Weights of a small GPT-style language model, trained from scratch on English Wikipedia.
Size: 12 layers, width 320.
Architecture: LayerNorm before each block, no biases in attention or MLP, tied embeddings, attention and MLP in parallel.
Training: a variant of Adam for these matrices, 516M tokens.
Each number is 500 + 25 x the weight over its row's rms, rounded and kept within 0 to 999. Layers, rows and columns count from 0. Numbers have three digits each. The size before them is the row's rms in percent of the matrix's.

# layer 8 attention key, 320x320, rms 0.0464, rows 238-255, columns 160-319
090:463528502506496488515511492495494530499487472528499525473501486548489526536462490520491538505529484526457504501494497539514520515500498518449484506490497493461521437489520547546560505497509455504475495487522472497442526495518525519497470496490506548469494517517465479515478465535518494500479508519477502513458486483472515486493522465461489480529536514502501495465474496542463464551498479500506506495534506495501556479514447552510536542540506523517485523509535460489533515499512485
094:516468494474482520496505506487481487490525504516522485499450504473542497519488515500476469480497502510513470508535498473511491490497537446546484484505470527482532507509480534523512515523485506535533515494511546503440434500544518506520496483516509495518497486491466521500457458511498507482491522510495521500504503469501481532496509523517475495503483493490499466512511515465491511484498519522476500494478506468490496528512521523499500512488509494508463475485510480530508470493514519
089:512494501503445534512551499491470496472474521500509501540490491486510523487559499463507495502520507506534493484538525526515501493515515492476550487475494533535501488515478462489511532490487485527515515508514548497503504467510514503471497524478506488475502524508505482480425504507464483469534490469490514486471514502507494491484547484490471518530483500498509519510506510483486530477478482535483477502515488496508476478484446491539531504502479506471431470494477493517503464493469492
083:508527470478528489513514493502498494499496528489514509492582472482521511496467521514509506531499478531521474498465456451477503481465579493489431478497555539501472506471548521507495514478464491489463497485482523511487536516495440522470483520480524487539516508497457501476500505527511496539469507457475530495467442513440492543509484487494516465484474455486498498482458502442497487552483489505510504502539460502479526489494508496505524525530522515508530506518491526485496546512481465
082:520506471520467486485541487483518485519491516467553473457524485548526537528484512509477478526481511487487473486535449522525487532505512471496521486505465512517494501509488488504503481478533518527520509500510537502426482509527508521509483543533496475499519474549491508543536491487496490463506477503509485496475541497535486507499516472517490436481475502475509482515522527508488507498476515477518465459478508500511481490553468482525516480528502479474485487491517487490479486502503479
093:520470502530477516500499490516520492524513498512515489506492482490523521506464535502485521505508527553545459512494526512540515506498468507490504502531469539470478485484442507497503512502509523495516512522514541515528523472524519518521478508540494487501519468497565491514504460482477511498492510481492513527455514478539494544497489461514496469516464472518525507517506502522509528473501512478485497472488517460482484514545480487504494465525462532516474496490498542491502491491496505
085:487485481527550496508490516462458484511532500517505537495467524499459486475452462488517520445542477513474501480515495504522514478495528466474488532472497479505494480527495497511477480500516465515433543511494478510494492508503490502489491507511479513482510489487478514512542464521451506528490535472498522492527449478518498533518508502498502492528528559458500473475461470460493507524476499522560570508489493474530491522515499514463484526524517526534503531522516501506508491509493481
094:466554524519553508512469437484546491520514505502479522509498555511476497500475457456547503453510496527558519528460514482499492515488476486521510460500487512497469553492506511523462463448464508487498516465475515495472478496480477471468507468499535468504482487521480508483524499553516482473509493481513477499538470510513546501553476532480523491503511516423518535520510537514471505538503519495553509517524539507477494484481513522479517481495467499526511496490503528512520477556496473
095:486478522499544508506504497503488521495545562513546442494488521430481523485499511493504487491468528517507508510467548463498503547505514521516482452489550473481504464500481494497521498509452528507503530485467515496527462524486508499523515494444521462535513510488465501529481465511535491505502506487542450510502498480488505494486494497471519493476495498482481453550522488498494456495506537485466500531562517505493509487491523539512482497481533510518488470508521490493551535497486514
090:507502477539535477509474509463483480521522486544530541509559530438509485525480529518541525491515494477487492499415504481518536484497519480520520476454520506460499469486511473539545501500532495499545521509492516471478496505503433492500446498510484547510485525502458487514510477481513495511508479492495507518585513472465512510497495485488492473514496517498496492479504482531487455500508534475480497504498529549469520537507526494528500497502522498507494472500481483523469510540488497
087:485512451554507495493490537540471482491546494507474485477513495507509463497463533523543531525518517516510481502488496538504492508499489478514476549492561506506482509519506502518531480475495460500492490487469479492552507475472536559542483444504478538514480512521557509503524481520468538494519466464488526545511514497460474486521483500493509546544513511479529528507472493485484474465519520489501561563469535538527478496514471469420478481523521456545493500501512515504495544521514486
086:514489478522475495514483487504518501517511477463487480459493494518471502540500468476500521472478523487498491498494500485469486494529484503495469499517467497465484475527488525494493496502514493486483520474496530536442500474530515509487538534461479533541516476525487531478496486516491491497485523518538503499451525491471494495460506479454501466514434496527495479496494516514489489501492501517486489543477516461512490485506471479471514524529405492475496498476505522484467474487513508
096:515522540468469523489536497495466470460498494486484502530454461554521548496501430522522484509456486498481458479491512471487488545499474513511490535526540534483531494501516497501511509505453492510504489540491501507496465486517513506483455521486509466490484508473507499483493484489499452468459506506480513524503505507500482476490496510476513490520531510473509485518471480473468527538537505533537468534536525533479522536518544496495541488467493516512451502487467482485570486488500497
096:507488467483464512474430498499472479455494516515523495452509458485513500487472506516549526474480471499447497502507478510486522514489531493484487510536494506493464486505484512550548521494500506503491523525548473521486514511503504506486500505526505539526519514475523538506456491484505508480524508514491474504498478524473548529480499489574508464522524483488489499479507475465474529521488507515496498548494479488481495486497502478516476530486472511485515504526487486471453488500515517
096:494453462486464494509492533526501504498471506495513508472494506487500534532497475513479514526491477532515507472486491502499493494503551481492502480518525507474495490478517467532501493528512493545481515507501467534513513513522482490521485523509505531552472500492486512492487475514515524485499512529508518490509531523475528496487468447481495470492483519484508464500448495496476514507528496484490488524512512476506498540466529480523527530502476493541505515517492501491487517468473488
089:532493467528467507432510522497492502506486510479518509491444448512528515495526514536504489541529514508510529551489449521493505465485478524487528515507539522512494507530468502497483502449498486487533482544477558513515498466523480497517484476503519529500476495460532499523480523511481471540483501510485498520449501499487475522490517511533535487521501517522471505449511480513500558500505508514479466516448526482535535599503496470471514451466488463515464473471502505545502510493525507
090:528513467520465429509523459492521478497470494525508496490478486530487531513490481528470503537489490482483492468500503520489515515464513527466509519517480505508488515521467533500501508482539509504536526503494512492481516497501484532502505532498466533509533475497500474487479539534503484547478470519483496521459550484487518517505510490534475469510513533480525502531496490516509477485484522533511532502460512497500470497519509495498529511490488478503507509525502522494466478519540496
084:507486471505499513505513501532497522492506554504448483496520483507547477479533514502508548484469480474497495491546497544510454501511495520449514506513495539437460538520464528521488496501480489507508518501486511542497512487472472472495479477509530505518505506468507505483498476494499493502532510509538491533540499511524496478501517529497550525416485479520518511500498483484435530483514519479475488465492504451493553474433467507506535501466578480534499498484526524493507485503496554
# layer 8 attention query, 320x320, rms 0.0482, rows 239-255, columns 160-319
093:498462499522498493537525491530533505499511447504478518483493482484539494527508525527525529492538495463480505485488501481500499452506542536536457493519493485520523475529527527494471527526478493491516475534450460514506489513506500475508468484501515483516534498518466485481503486522453503500538517476480511526478487505531448501479512528513509499497501523556503471507490502494522501509541467431514523491538493501503491574482499471492501503500469527515469523483481484524485461527524470
088:548494529554439499487486498484486470517520497522486535546483536495512532537554499493491510529508484500508493506428537498471502496522528537511513501495536514548526458476529517502524493476491459478481490481523461486497527461517433483500544478513505499488535507485494510502481514476485532501512495439495500529418489486506515514490494492479456500504506478475499534458513500493536524491542478521509499510527495504482494572478486449527511536491515494484475506497479550491512462522501484
081:491492517515553513507452506481435465521488512472528511519530522502494471518522473513482509505448524541501486538545464456494529537466559485527468501493483471521540475484526535502514493501494515455465487470541518523528507467482485468499471499483538505511494491473479502443459494495558462506512483464530516519520472498497501536531461479474478493498514493468431469432511495539496488489496516477487480509503497478472496477473521506481517491437526488489497511512464460533513477513495482
084:472491517494515496513523500505515447494479472526506505449526535489558516497500536549504520492538470491429503554485479500482521478479508517520522523508498542495530510468483472481491513487481455546490494521533478526521548531511483541494498505492529501499505499488498487530478488452515527529483441508458523490522522517503523471482497474508501514559491486474581510480481474486508494490526514489455469477461493500459509495526533501559536487478511513526511486494508504553521496493515503
089:483529492493494492533502499435553485532520485487488503525508496504499533488497513555519550509512499536489485518436547498509535501502499451510560514499515480475494530454513539513508494529495491476490511523504515537530525497506510523514516509519551468529545527488485522483514481484457470539543479487449474461449499536515486461523470470522494477513470439491502503496471489501495488520525488423528489494496487500507505527493482464524529488513498505501495525489513510486507517522480508
085:499504479515538526470517518500445456494521503501470520497514516500533504520480490473489500446440464439489508497532488519497492513475500492472482527519516518469482508521534488487518449503498477439484482498463470506494476497479482508554513509513504456489517534460508509477489469500494492526523523522516521472480474461496487482492484473496508515501500501505485454470481513508472523506493509499545501538480512430519549493508487477473549496489507504483527520458495508476531444486491484
090:508504497472518472572493498474518518489506454472469481479463481438516516511467465503439480514472499542519485465503515475476514549504479468510512483504487504462493509504503518465489486477504547529527506494506498503504486495486472534536509504479501471500503467516516506453528533483540485484502473490532464457512493504502528487493496490461536483516467501509467519501457511538490505484493529528556514475484550457501476533536528499491516500467485493508503492492483452497500487478508524
095:499500528527494482539492491509484493475519494476573488473512490511469544490492513502511472456429515553529486466488531464514511511504507540535468439471482501504530530502493447494507494534480522529545533509490519509494493485517525487482449495502498482526502467526440535488511499497487516470513526476509507512459497512453493491511524495510532481490505502500474485524530508479590513515500530464480510523520492519500477480465523512493471458489485548484545495522500455517503526524454487
091:477479523543555475534492483503504500498483509522540495475532503483493509526487500529513581511538509575520516511436461460477530521488508483527524496513522516497468484522489507495525514498469531507512518507468514484494472507508530467498441492496462528531507530516463510522449502510546522529510483467515516501548561541470476502507504481442449467523486500498505454489492484500558507462506525452499498508477507486499553506490518492501515511463514493520515502516524517500484545517484498
092:508505499505503528521542467486482499504509515535450459490498496482512428496511492483528522541515533503515481465484462533511487533473491483503540512496514506478510536467476495573501547518528488536483484471494471520480500498472507520517505483502480517507504487508566518502524477491506514509498496467507546511522497517494514509548486481525482511446482448445512531484542521491474503453479497528521492507466511514493530476493516464461526518472538441511485468504496521521486509501485507
086:537470463505472499521515499502549539478499526499467485535471498476453472495486406495461530515486530510533518494481544495504484506482507494493462483471557498495496499510510458479484447501482462496521491500467459504504526513490445461504489518465545516542530485494475484458503506471450524500504503500448506480463482505496488520485488509504499495494455476491533530537509470508491513492465493458493457508483536526489498496506492503481502514538483516498505500536467516467507543479484561
090:502500501449482491462509508492564530508454496474504505450521485522497523545544459477529520470514448517488470456516450528505504460489523517528525586500488486527537447519490522485527483467482490529486515476502527507515526481515475481483554481482519524481457459458486498511487541525484473510517470493463513508493537526502464489472506516513546490482516522506490526551511527504533526545525471510539487495539509508495501506491554465502530473469498496510484502531501501492498441525506508
089:490491514515479526504501510506467516457451497502460477485538448508522506523488486524512494515508460461470505462506524516484528491524518461466519482527499497514537513461495541518501519523492526517480518475521468472532496490524513497463505486500498520473514487485462508489477475557513502454529510476487486483464500512481499497490518516484464535502511499441473508513503478502481512495504464496465491537503419483502509542497521551485487521489510515542528496466526466510504460507497496
093:491466521476497482500459460550502526500481511474447486471472486496509439506523500491519520481524529499500521484467506482527485500485526517506490524497554478516513523490507484525494514488449484507497537498442496501514497526493466466505508462454488520495498475521496467453483523518538517494523531509514546503491496509462479512488481512496527500496454506497503521525511518523533530504494494438488470525495489524487543468481500494513552512513500505546458523505483528502557528489474525
089:488506437460465472487480495502525492486485436574475518518487479527474506510512517519512501530545473475497546524522494517463523469507501495506471539492522504503494516486482512463492502459515467492506451508544502489529503488493504496450530505508534494515473503493509485507515509517451517549512514502450489518505500504476490521487496536510504524497522551562523513426523461496476485498515464486518466504466475492496521523554510486501474439526534486510467483498509550471469502530507498
091:468489484480484473527477492530514531458474498558496492524492513493497472507493557523517507522536489442453519485458514480488494508473525498502441515512565484494513505514490488516469540465486505503479508502506498522484510507495499471505512495473494528537504501514450453511465518538525549545465464477471529506471521486514498443479466518515497542487505531439546511508474505500496485513467474506506519490475463511495497533484486510513519499502477511582472504486499533514506537473540493
081:513475468484493512484512513464453491501505461509469491478503464506503465528498508523483507461484457481529498427549508530479513481529471492512502526485472488503502502524448483488496517495464489460486489509507532501502488476516525524507552532533514431501492504466498496471523464498548492483477550460519492527501477492501515587508492523480504513500517475533468500439524523515462511507475500522548536528488509474458539456493509508528482479459489485490520492544527496517447456499505483
# layer 8 attention value, 320x320, rms 0.0387, rows 192-218, columns 160-319
095:460517518475545492496542502495478541531463495470491481506494518466493513523512507524497507473514492458476485475515489541551452439531462494525498508468504512545519496511487486531507480492490496506491475498491536498531543548488530487503457465481534506496499533494484486534516525534453513476504505510490498481485474473488428486446485488510498491486515476503524485512517456492463514500558513498515489444518514485487523495501528465489538503489495489524515536504505541507517520514487505
090:548488494448545473479479469480526488466481557520483457484511509442518525561507495527481525514510538490521474492480501527516424525493529515482519521523508534517471471461487479490489552554492503516503518490492516528496498439525485490485533506513489536499469500509467482499519499483505495480554506490509526483492497498494473524472479464432527484481538514459509490523512496498510481503497492492518473452494560485497552476495532484484488510503451492472475539507547492525513495519474488
092:520518481534486479530510498479507530499534531472528465440489477520471462491489494404509493543491524552490484479484514499449511496504527452493505507491466489467527473488515500533486487521507506511501517550516482514482445481501509534526474498515482503529505530479538495492475496511491424482491479517486504461503538510498527471522495511480491480558501531476451494479501525481490504495578519506478490508523491523508454498467465482519493525501482487497490516460466531487496514504518539
094:505517528502479529476512523496501501486467506521543487464524515489496505527505485503519489519490500473474519459539539489521501497531548455546550489542524496475494530473496505525482504505520518509507480494502509525529506550498506442491523448503510495496487503490519498501530508507484475521532509477525527541510464484475516478460485436509520485499538470514514496545473505499510498488489511517487506470482482476502512520475498506524487470461482530507475531510506481499515550493505507
089:534480488510522506505481491480480415494539489481509488468506484485465509462483503450522490484487489551503448492467491511520530523513499482499500505535475539513511487517509502492496459481489497537528512482464464459505521497511471516526490483498481488552565513504521483506494497487501510457502497489485482527525476465542475511531502506510478518513445458525490511473493472513534464496456492490454510475492511506500470506500482523531489519511453499482508460487466498496472492487471484
090:476504469515491567528524490500463527473525487492450493494492517544457505450516506461498488477500464518525482501503501492515463556509515461522443484514521486494517520439491523502463553504537490526501526550487492466501501535508533470515471502503482504474494459516504486542481481495477492503503489476505498481510505487515539478509536495473480529505517491484485486508494507513520483547506487496504480536477488525505447522535506508514478494497462523530488497502479489497496513534495544
089:485499473473493528486511487484546504524526527529564510510501477510486517524478546514423493481512540490493461515477523419499470537488527469503549451518496501518468499460490491496473514535502519528483478515516477518500490448520488490507481509493473479552491477500483503533496545503461499482475514507479508438469531506508506530511528495541474493500510540471497528505497521488482525483524496510491494476511533516511509493494515495490507509469500532494517501500532517504486547468514513
088:516546507474495495497502517544496480473439513528478483498490490500506510523519553517475484478516452483504457491510516489528491485480509516495504512521516503523467490506507466495503511465494500513488529512479485497492551506490513509498486536525505527442485506529488450553487511493510537594525515472551512506501507519478499503485533444512496526462492481518508510452488426546486515507428485481501522495481466463469455450476493509529461528501452504490489527505495510522515472463501503
087:486458538514506464498482456521452503462469471522526500519504472509503460504473484478478449432531514503514506543476489520497532468548467514542456480464450496473495550470501494491551543476531493542458504513518465445466522462500533458514564506503502483506496508487536494556500514502529486477535506480503493524505510485521481516463532475522450521523451467462526506533544494489495488527475472501499494474503509497490500471493487493505516504523518446517499472499476469479504504413493494
088:469522496439534496458456527503498538483553477511550491473457498575456502517503514525493495535457490499502481519510528504517484527546527536458496451455518530524470529489466502516467454520541511511476478544488499483517525460489510481469497505483519490471490467493485510470469488458455495462494533507519496505469500517492489503481479479473507503496537540545498491490481474531464545513509478510503494473478505496517438544508526461469472462490513508483486524459475506503526499472517521
086:542533488429509483491542480497505497491508492476532442527484477535516495509526541482513563461511550449476467496459488514464515503507538513531493475529532504521487525558503526462482477531521496501489538506565516503521487496496496528444473478519487505514533521489534502520488494559510507471504447516545518477489513481479478498463481452500495544439518515499505527492461512494490525551478510451475480440532495502501494512526503469490480470509499539523520526500476505507544475552482519
088:526497486452490471495496487462509499504528518482517487554470475521477520529494526478500519499504543539540572507508449506465466500530495482513465545469512527468488481503517510496480456482528502510484519497573510435493514510484519505524515456507495514527508512510530485464454480498433470494480517474489490518499479563454502468507508502486475555505478524476513543510488516490470444497480512514509480517476524533533455521494514516533463499499500485514494494543516550486486488507499482
084:481479515518473488468502543477502549542428512533444499491499472538487499493531488469507505510517463472464483468539501494496523469524486523481508485471471487511469517482496489492507537523538509464482499482529487483510490500489540546516528482467525482490519534478560526526467469482496499528507527494514513497491502530473502510465514510522478472478525479509510516490518499506484450462537474497538508463484481532483518485481541495473509467526486496496468481490463477463448492491493539
085:520494516492512502513492499517520501517459516534483462538505473521523480486502504429515478533490542536498522513549514538469467527506536545471518508475524500530478501490498520458467490538501508500474482491570502479497492493452514488483531564491488515496494451476503535515501519479553512494461496484474501461504533486496493479497458483548506494486509480482487520485451470526492512500487531507493529490493542521550503475524530504486473512477486519509496491461489498483499482466506515
092:516503474477509512452503519497533495520516479475525481488514498467513531528498510479500508502518478509511455455478489483522504502502469530512586529483483503539500497550508477492508530484504478525490481487473520539524511468521487509530413532510504530453491527510458483538488495527563522468480503504496497455500529496449468505551473462482493550498492490501552533437502522442551473487504511492508506527474511516476578491479532513533520532491505513482480513516471479528486482487471501
091:497476494493531462497484468511521520482470501483467535486515493509480501469509483473499510475511524520440428498492490463497510530532476477501508482484479482532507476458456521466510497449458497528526489498481471502539484436515476475500526549516496499525521504481483499510484509521524484563506495467496511528467514506476488487506516524485512501562504474497514547548497497489512502462501504523500500568516488561504524465484477526532532525473477491489514470511486519531480491478490513
093:517512471456479497491513498480502544481498513479481514429495496492506512504487514548504486505472510546522429501454511478518579506502539518474545507523524533485513481525408537501472494528526474470486530497500489489498503527493472493474457499493483499506502475528491467490493486513487506499522488505511480519472493477517508507520487455487524500489502505500505499472485519450514510495502516488468553492526469497497489498483444495524531515473526543484503518511501482545488490507510427
085:546492511477504496493522545508511530497470503490477482495491505530507553528498463528488522451479491485460502524503548489507518470494519512508468488518508541523540542508480524556537449494464438489484511477506488434501473527476514460496470495480488488489531454503452498492488502517485475459489509486525502505452501525487508509532468458530470511503509491469507515488477538510472515514495489507486506538537514553500479509477483500541497455533502503503521509560467530499503500505501492
091:492513483460533487503471529494541479487435496515533516455509521506512505544499526472488536521497466494528514531492525501524508498519486523524493512500496529547481476483478474506519475497477506497511516556489501521467491479492494477474480499487501497517508477483501542468474504522482472470509514521479528516496496496480476472510460506525529473502521457524538484501444484511512454503501529508573508522526525452497531474474475479470486532523505484494467528473550543477510512519487508
091:452508498518519536499483494526509491488462539486542496508523492500492530490504516534528505496501481575502503480492568533518533513471522485517538448481485489549532484461495495528471518550525479529496508505528514450489500563504505464514511488512508514484536502514507505529506488508545505536509517517470483506518515496522467466520470491547476491547519547471509465507538490473496517534455535496511479535500499478534509480489494500522535485500483519500505484479467415496476496519519505
098:525489490525484456503492485527490527508470503503529477519513517510527566515485496532501481471511540447485488556522483504483469483508565538496520524474518538531481469538481476497523479495492466484516494479479538513513567507511490496511415471507509512486522481498472531485501491506535543487513518499465490509503493452495502510484518496518543501470487479504538477522482458509512453491488493505537525500526525511532524474525480516503494474514550494508488493505480542485510478479503515
085:434504512515506479482484452465518530513492483526501495489517445481493489487489517518519509533545499514524529484433528514457505474515499509518502476508527516507480468490429463440507517433532476506501554495495540539501538495521536502504523507497504500504493518505492484506519479510496496488473513469493524490502522520463501510522493476539494544535510478549539451531510472523521537488478507490492442488513491476508471503481482494476517502515470540479441506525499502513511470503483484
093:491510474500448516470523495487505544493525485540534509534492478489495443479509488467518522475505503543522493502507533519482528455541512499474505505503485464527515519484464524501524516496458473500482480526473481453477507473495484549498555481505514491523515469494526471504444523469529492530475489489478489498520482521509507498517583551541490471516517526485462504499542537505478482539477508488504499516513498499512463509494510508519530548481486479445482499478492475498485492485496497
087:514488465482469526466491514556472480516511521505521485529491464496463543481510506508488501530519498481518484518471494421461510500452493498574475531518473505506467521486513528470476509514493470476485522510517490462483571478498508469493491516500484474470510459490491463510472451499561529514526471469532485463528487455494477506501496481518528528494529488502524483482502454515479520481498498502496489465502495498526484457469525499502523524492481465506495494478473465541527455480503525
091:499443522510484509517470495588464486510491541491467506491534519505497527483467486533503467512497485536497467542513508485533514535500512536534501533493495491574512511493493486489482485506511487535495471506476493528491499505514523518501518484489478495524485525486511517519511553492512542530531512503492502545508542501502550466532499499493493475575479512502539510487492528471479519511477540491520483529505487447522499487452478498476550526461516487493547496544504477488469510459508502
085:487513457464479515502582533486470475511499488530452525493552478528557462497506456520510508467500494514525540485560493524500505486527513488498486480487545492511497495482466479479505542449496495509501487488528511494523454486472473473509472492515521479460535530500481543484542502540525532456507502482484525503487517527484535524498536517513530528483466510485492476498515458501423491534513517495499490473505496485489504481517496508495528501491519514471506490532480528491520508513493522
088:461537516495503515505477525465495531510515504479464498524527475534511534468536520504489450533512480535467511548530466518459478512498494487488478474521508476498512512457462466509441494507528484522539544485476479542544508535495499492542465513519518496489468500526468496508545499518510492512456493556500485466492502483526540495530491512505530495525476526475466449497520511485529515529494501486496480495495462503499514506519453530525492489512510496498494522484522531482527511510481490
# layer 8 attention output (transposed), 320x320, rms 0.0463, rows 192-217, columns 160-319
096:502514514549500537507478522537518494503481487474467460472473529489513512488483500509531481500480508457500503500501510511515481494506455537501491494540526489502513467510521548542522473475473502506499485516462444483494481516498483499531515481505447524480517500489528491486526475523507523487515562482523499510459519523537515481536489501509494524490479510568484466511503476489494533441491467500455485532464508490526529482512492512455480483504544490533486540476487506503465538539483542
095:463510507496493489506498508483522525523549482504494463474472459523438502492440457467493503571525449503506557508458483482504531468514518523492516485522515467503513471479528499535493452478499520490462488542507461476505454492509487506517505484483476507525504486448531488504514485511490493498471568515502484490480550524455541506468534510540485510485502502522483482497478475483508494499514490490507532519493503516491480556515495503480531472516495518487535541480481490503521529486435512
091:514520489463481495494498490462518485468493538494497509491516497513485525443493542508446499519481469488481535533543497489479492523532505465501493498506506487516479521529526498510485510533501539502497465471492480513481523520536487500487512508535580530496483524509490487490529512517519536509453439470490484480507500466447448475466477499522496470493535465475557489487501514503471464513457503498516517495495529491507433518519463464513498459494527503462525475470506496506459502538525484
096:517528462495474483498535519485501449497471490523508464512475533520516530517502513502548472531482444489534481479450532533537433493484480495448499518521529507473525473463528518528491519446501498536479491489503463461506468515513507543498479496486509540503512518540528520469494515512482541500457434518530458485498534557488526474492496511466469509527498479506509517518498553520503504463466456492526533489501501535509506527496447451502525470469507506543535516489472455492514512520525537
085:513500519519462493477530495526511515506464493541515534536482498508531498584527502493484529491472534468483470518554514542476501530500506526473503524552545469502484509492488487457483535539526479482552463492477507506516498543503520529488525515483462494483496520513471475483482465544504490521541533512516457480504525525511517526516507540516522530464488474501460510479524516510483495464512520481535505486500472541503548484509518503538520469508491496513538512508504521490491511512458492
082:518507530497453496467530483536491437484457530540511503474486490510508484476502534500501564502516461518470507532467514500512533535508534480499490559520542527528476501535495478530486519480490536555483510482509465514499502483480480499540493477476602494512516520527482544440497493523526522520475420508532471500515477510479482516480464481514516493514531501476501526481500496524498497505476555486503492503586488502460486525533457466484537491485500490487491451490484526527483504492518496
091:473502535491487434477540513513517510474487547476495505487497480503500469516485488482466549484503478559507543482477494498512490481523492541514440475487501541520520489502544471519474481537489512499464505522515482507530542545487512482444469530486561474466496487459505506525472464498497495502451457461520485467503489506471520474499478458535516490515527504489499445494504512506506498538487519453516488526482514519480469508506469484494486462477495477477492520481493515496477486487498492
085:462492517484474495495457470482473462487513497563503505509513474516464481518493516454480458489495510513485516470488498475505496486502534523507493503527509545483503541517515480480507549456488478526538549488546529470523510511514519516519475492500453479505515525485469537482500536514483511447533511501495486506526509502488521476524497532518538456496493501497488523503522526487504470480526534506477480463545500506496490498514498482443503508456490537473505499510533512483524515542516544
084:492492454505533491481464495492467476520470526456451529504504484476531530545476493495536516498514544496464526500490497494507500550468550528482468479485535484539498467488521511490548510492472493501504527482514524492489521503506479496503466483481540506489493493564447517484505495458470473507512505521519486468506517510468508512527522512537499543510501542514499530460498474497530504508550528533525507542482510497499545453552513528506464468477494515515490483539510505477508473471462533
089:535482509467459483452519544476495483505469509535466495536480501544515549498486450500474505480511483506501496509478443475519500462501523495474473517498580497536499415505545499534455474491494503479461483525521493507497491540456498480490488529512514479477481507493521480454489457475513509517488521500493480457505512492556519510526511467491536497506516471449518517525457513469504481533494519476494499509533499489504539503475492499530493516489493514489512499516500511466489512467503482
087:511537500535505494553500490485492529539538471510513480493496542483470498464491481471483488506489494574528526480505514485490470443517515505514491484508520504497497521491478499478513421509455487498540482526484493491497518495536479494509509483515538465472493531458481496518533468511481519508513511498530452452497522468468504466487507522518508480471530465499532504495512470475501464490492515492502505496549469503505490533475497488518469446500478492474508526466553486487504506510491485
084:491489477487495523522524481453479525507485498511497529435507506505491534469514465503488497509516469510495501514505472545511500466463507532507507482483454508489532496496447528485512493509450528478534498501554495557509525542458462446498507526520517472492459475488517505472536488479525489489476493509495483514448539502480490488454490503492478448504523505510480517469511472536532518508489489473471494506486491481497535496492476472521527474524512503514515457470493502471548507488531507
088:498485479492513482492495511542495459507512512474515499493483497512544542561473507495528508557530488454505509522500491518513490497462503507469503494460545497508516461482547453488487484449482478515497507501511517507509535510492497473516481519545550533491509485487494488439493549517526478474484455531483508527506527509509479487509507534471491523520531500514494523464489478545501544483486440528492476485474496504518531477507484498474536519505512473483510562513493513506495487482523519
079:512512489490470471471537528494515483467541451486518531512487522535491501505473513547498496536485468479500547512481496507516512475550538501511416481508518522516494490492523471515539508490485528489511507510487529493476513476502485475494486521535539497561485512504452505480474512485490491489524507525520468550479493473498533503516483491513496485524502512472497485505520495472463470550501462490541469497528446499523471477488487491481502470464533486521507525521491459463489506490484485
087:493481493524497497527496489531456535520514525531474500491540513497518503498501490504477484506509492477480479490509504540486518460503491544517478459543537500481491503501462511486523474499484484497464497501516522470484512489523486491500522457455365534544485509477564519518503507506499534506533610465498519515522548498546497525500526518483509498447528502506490484513475502524489508427485488530484480522492521480493506493492532492501485508517522490527522506536469497501505502522483501
090:474474464496489471540465496510506522516516495514511493494469478486511531529533474555493532513502498479511489506492523496489530496496486518490493487526479496490564523515478524460466515528491471535482508514488505504502498463534545499538508459462470504470477502521492527503482484501476481484506524462494496519485502500494574513515466475507538540459459526498480499492514476488472461478503500476493469526463549458443506502532494521496523509554528481517489460520475504506498454496474489
095:521487547524442493547516489498494498491526447523537507515528526493460512441481497505445480498494467501499495474485501521485443486526473473516519536537478524476509522498505489500508482505477486516517488507498494477494513496531520474524536529517480457480520529511525513515492513465461537499519510488517470481516508459513542455513536523486512494454507496466503479548492513493535499478490511486481538514511490512478491543449478450527488471558478498473491504489545534494508490527465548
086:503497562507546529518496492499524508486485462583521484464502514503520482464491494514524503510513478506508462511529515515491496509495469538496547478523513438480491528509499520488509492519501505489540469535494493491519488497536515477510469493516505511480492506503502530467469451517470517494513526506490477486498544472492507458484463516515508490510537481506501467507474529469491478483515521483501532526445476479487538480483458466482532515500522488517490486490524544522461542476505501
094:548514492482473521514505546482501515508481487522477451522474550510479492458482525528518488526516483459533512433528490488532469446497487530525531474496489492492470518463505502494499459510504502502511556516491462469532472516523514472495488534494467498456448530444525515517500524509529517532432446496478444519492494495484502510476530499504517444510512513510508486469518496484495515469525489513488512495469544462522505522506450489481479534452536542551541550464490502494499502509520488
094:506503508503481536532504529513488471529465525479514511531512568493501514487550491494532475491504505469493518498478499574516505506556491499519501500482511541492484556483503501502499517499464494519482505450492494542507473480510518481481451521472510502492492478514488493468516516503460481520525450506515494506508510506459451470485448483475480486528509462459506511513472490522470504484524513484489467498497476512512476482490519461514528529476497470516448476529494519497496504492478482
095:508463518511488504513479488539498511526535475497516529480507463488497486510461487477507495513464469509539455485533523470490479474475469535527515468541501455453569504506493546486520498500497512517516500514512469481518477505530527506522526471508405500525517497501470495554503467555502510478505586500506492525504476506514497518514501491445536501508488490543470457453485511476496562470522516494457444528495473485488520502466480485502483524521508467489524517503529494543500495533485493
080:501494489483523474496507512481465491521486482488490475500479525483506513500508471493513502537510521449489525498508477520503459514470508507493474492499511487505501540470550499563486486533553477482486506505499503521515521479489499471559485476522511547519457530483502509487475499489502529538527527526528523463487551509494529536489473538472510531480486529473507456506476529510505512471478484506512530469532524501496532433501535448456474492504523485473495540497507514480493505544485485
098:501481477460553433492478501523517492498499483481526525515497541505493521521518523523491521520542522498485548538491444489492494509506485519491481497448528523517508483498549472476492534490496493531480500492530538558496522515480509486469481537506616502494461493528481507472496521488498488513534399514492507527497503505512516498502457501497489504499520460482513475506496489482453519549508493521540478503487513488527506423482501521479498489532466506528520499514493487472502504486551517
084:521475520482456477517486491475488511518506482481510514510500494514474506546480507497480491476527508583435495507435495513504476493513481522502471462477532514508487495476507497474544470518509480530499538504486515506445518533522487537475517489505572442505543526529511514499527529458502504483517486510518487467501520476530471469481526505520502484467478503515538493500513477504498469546512540506504492489563515483514452501512526458490523510475473512465489482497495476461517515525454458
087:480512516534514532481506522469479494477467476462522479499528458480514464476523493516537492440548528503489516504496489499500518523531518474501537494509489478512482538526480555534551535506501508544468529441490487491474485460528534507501513497499475495477502479585486514506531540479504501479492452521483493492511482515518451502526489500516500540462479528475527500514526517501482490507464455551510462502513489498496476470521537522516465474521500494492445477511455440488505492492530506
083:495496539505556515473480503516469466531507465492534525512482497472512530446466526496541562506523514510516500540493508480517486510445537529508498494480509534481536461519490522502512474496482471492480489512533529490498535498495521513518515492482529517517453499506494485510495497470499478536494475445519526536574487482516495519511487530461460504512511548551531496500491497506577544483489478492484487555511465505527551489501488504482469493506510453500488477497489530525486517557494536